Weights of a small transformer language model.
Architecture: LayerNorm before each block, learned positions, tied embeddings.
Each number is 50 + 10 x the weight over its row's rms, rounded and kept within 0 to 99. Layers, rows and columns count from 0. The size before them is the row's rms in percent of the matrix's.

# layer 6 MLP down (transposed), 512x128, rms 0.0766, rows 11-21, columns 64-127
099:38 35 47 49 49 52 52 46 41 49 67 55 63 49 50 52 50 51 45 46 37 36 56 44 70 37 73 39 38 50 44 54 64 22 50 37 52 49 74 62 37 45 59 50 45 42 54 56 58 59 47 56 46 43 68 39 53 46 43 64 45 49 50 47
092:50 57 51 61 48 50 42 62 57 49 47 62 47 58 32 27 46 62 50 49 46 57 74 58 57 55 50 51 28 62 54 74 72 51 57 43 57 42 22 39 71 54 55 46 67 47 54 55 55 40 43 66 58 47 61 60 65 51 56 39 43 62 48 67
102:48 62 48 69 53 44 57 42 57 55 31 43 54 62 44 50 55 50 52 43 59 57 49 75 56 63 38 42 73 47 50 41 54 37 74 50 47 45 50 53 54 45 51 42 52 48 54 65 30 62 51 49 54 45 45 53 48 59 33 46 45 52 66 46
097:51 49 59 41 37 53 55 38 40 54 49 33 49 54 71 69 65 54 58 61 43 38 52 60 53 55 50 47 53 51 46 44 62 28 57 55 57 35 44 42 50 28 60 43 54 46 50 38 51 62 56 60 56 53 38 47 47 64 51 46 65 48 49 50
114:72 72 29 34 49 44 54 59 57 28 37 29 47 54 43 57 52 36 29 44 45 46 54 71 40 60 65 52 50 39 52 46 39 53 54 48 37 49 54 45 53 53 44 47 49 49 38 40 44 41 58 48 61 28 46 54 52 57 71 53 58 53 49 70
102:31 58 22 53 50 30 61 50 44 50 43 39 58 62 61 50 47 28 43 34 55 49 47 52 60 37 41 51 56 50 54 50 43 59 41 39 46 40 56 54 52 65 33 42 57 58 50 40 59 47 58 71 55 59 41 52 46 68 54 52 43 45 58 57
097:51 30 58 40 56 52 50 52 52 37 41 55 38 39 47 49 69 63 47 46 69 52 38 42 46 56 31 69 33 63 41 71 58 38 53 36 42 64 66 47 60 62 65 46 56 55 57 36 48 49 43 54 48 56 40 73 51 40 49 52 70 34 48 56
109:48 48 41 59 41 63 50 41 52 62 56 64 43 54 63 36 54 53 36 56 49 47 38 38 52 65 42 39 47 46 65 59 59 57 43 47 51 45 42 56 33 44 33 53 55 60 70 39 62 43 54 54 51 62 37 56 64 54 37 38 47 31 68 44
105:57 80 46 42 44 50 46 36 43 71 42 55 49 42 44 51 50 51 41 48 56 63 50 53 58 63 49 63 39 55 55 44 53 59 60 59 48 55 71 50 51 76 44 59 52 54 41 53 47 53 59 53 28 44 49 56 54 69 27 52 46 37 59 36
094:48 40 33 69 51 27 48 67 45 61 59 47 41 57 36 43 51 43 54 58 54 45 57 62 57 59 72 46 70 66 43 46 55 70 51 47 41 43 30 32 44 41 49 50 55 63 55 66 52 44 56 51 42 29 59 67 44 52 44 56 56 40 53 53
106:63 59 59 57 72 46 45 56 42 66 55 52 68 50 47 59 47 44 62 55 45 59 30 42 53 51 34 52 68 56 44 58 47 67 37 39 49 56 81 52 53 41 66 38 51 30 55 50 48 39 50 74 59 39 50 43 46 66 47 74 47 40 32 50
# layer 6 MLP up, 512x128, rms 0.0767, rows 12-22, columns 64-127
093:58 51 59 38 69 55 39 66 33 46 56 35 41 75 41 53 60 59 74 45 62 47 46 64 53 48 45 47 45 37 49 49 39 56 53 53 42 39 56 57 51 45 52 56 43 52 41 46 47 52 62 49 62 45 47 60 58 71 62 55 46 46 44 35
098:58 41 40 54 58 64 55 41 56 56 48 17 56 52 57 63 60 46 48 37 53 58 59 59 47 60 55 42 49 37 54 68 47 59 43 40 54 41 59 44 57 41 57 58 33 58 43 60 35 55 69 63 55 57 47 52 59 34 47 44 45 46 58 58
103:64 47 59 65 33 48 51 50 47 46 48 81 62 53 40 49 48 48 38 54 53 54 39 40 48 41 62 46 58 59 54 74 48 50 36 64 42 51 52 53 52 43 72 31 44 50 62 38 62 47 43 64 47 49 34 61 53 42 51 34 47 59 47 51
109:44 60 37 43 48 42 61 46 54 50 54 64 41 28 39 62 46 51 44 46 46 51 39 49 58 32 50 47 53 54 53 63 49 60 32 47 53 38 37 58 59 47 47 46 43 55 51 55 57 41 50 50 46 64 55 47 50 32 60 62 42 40 50 66
111:78 67 46 42 16 56 59 51 55 47 44 59 56 44 45 60 34 44 45 52 38 43 47 60 45 44 53 43 47 58 65 45 54 57 44 46 41 36 49 46 59 62 42 41 43 55 51 54 48 45 47 52 51 37 55 33 46 53 32 41 51 65 49 34
107:49 62 65 46 51 48 61 74 43 52 66 56 50 42 50 46 52 61 53 51 37 68 54 55 57 45 65 42 52 55 53 51 43 50 68 32 42 45 62 61 46 48 54 56 42 46 57 53 56 56 33 38 58 37 44 44 49 78 43 44 32 50 51 53
100:51 56 50 48 32 66 37 61 55 46 36 61 48 47 57 51 33 63 56 57 52 67 43 55 27 49 34 40 61 34 57 51 41 44 64 31 33 48 55 43 45 69 64 61 49 50 59 73 50 39 35 63 42 54 42 55 61 50 56 55 48 49 45 46
099:69 58 49 30 50 49 37 56 58 34 60 65 32 51 43 40 49 52 26 57 51 56 51 33 63 72 53 54 58 42 41 66 57 50 40 47 49 49 50 48 56 36 41 45 32 64 62 32 60 50 48 41 48 46 47 58 37 54 54 53 63 67 43 55
097:68 62 59 48 76 42 66 60 59 55 63 48 52 36 42 64 49 50 42 60 35 46 37 45 39 47 47 46 36 47 44 52 51 42 34 48 47 44 38 55 49 24 45 53 57 56 52 57 54 50 43 52 49 54 58 38 70 52 50 50 60 48 52 38
105:46 52 53 67 46 55 62 46 49 29 68 44 48 54 61 50 51 48 50 60 52 39 60 43 81 42 58 37 52 39 78 57 66 62 56 47 60 55 64 43 52 53 46 38 49 51 49 60 43 47 55 38 61 49 60 41 51 39 68 59 35 39 59 49
105:39 55 61 52 65 59 65 59 54 60 58 62 41 25 37 61 61 51 55 58 65 54 42 57 56 51 41 34 50 49 66 45 49 42 22 47 39 37 47 69 43 53 38 50 42 44 22 41 59 55 66 45 66 53 63 41 50 46 60 43 46 56 47 52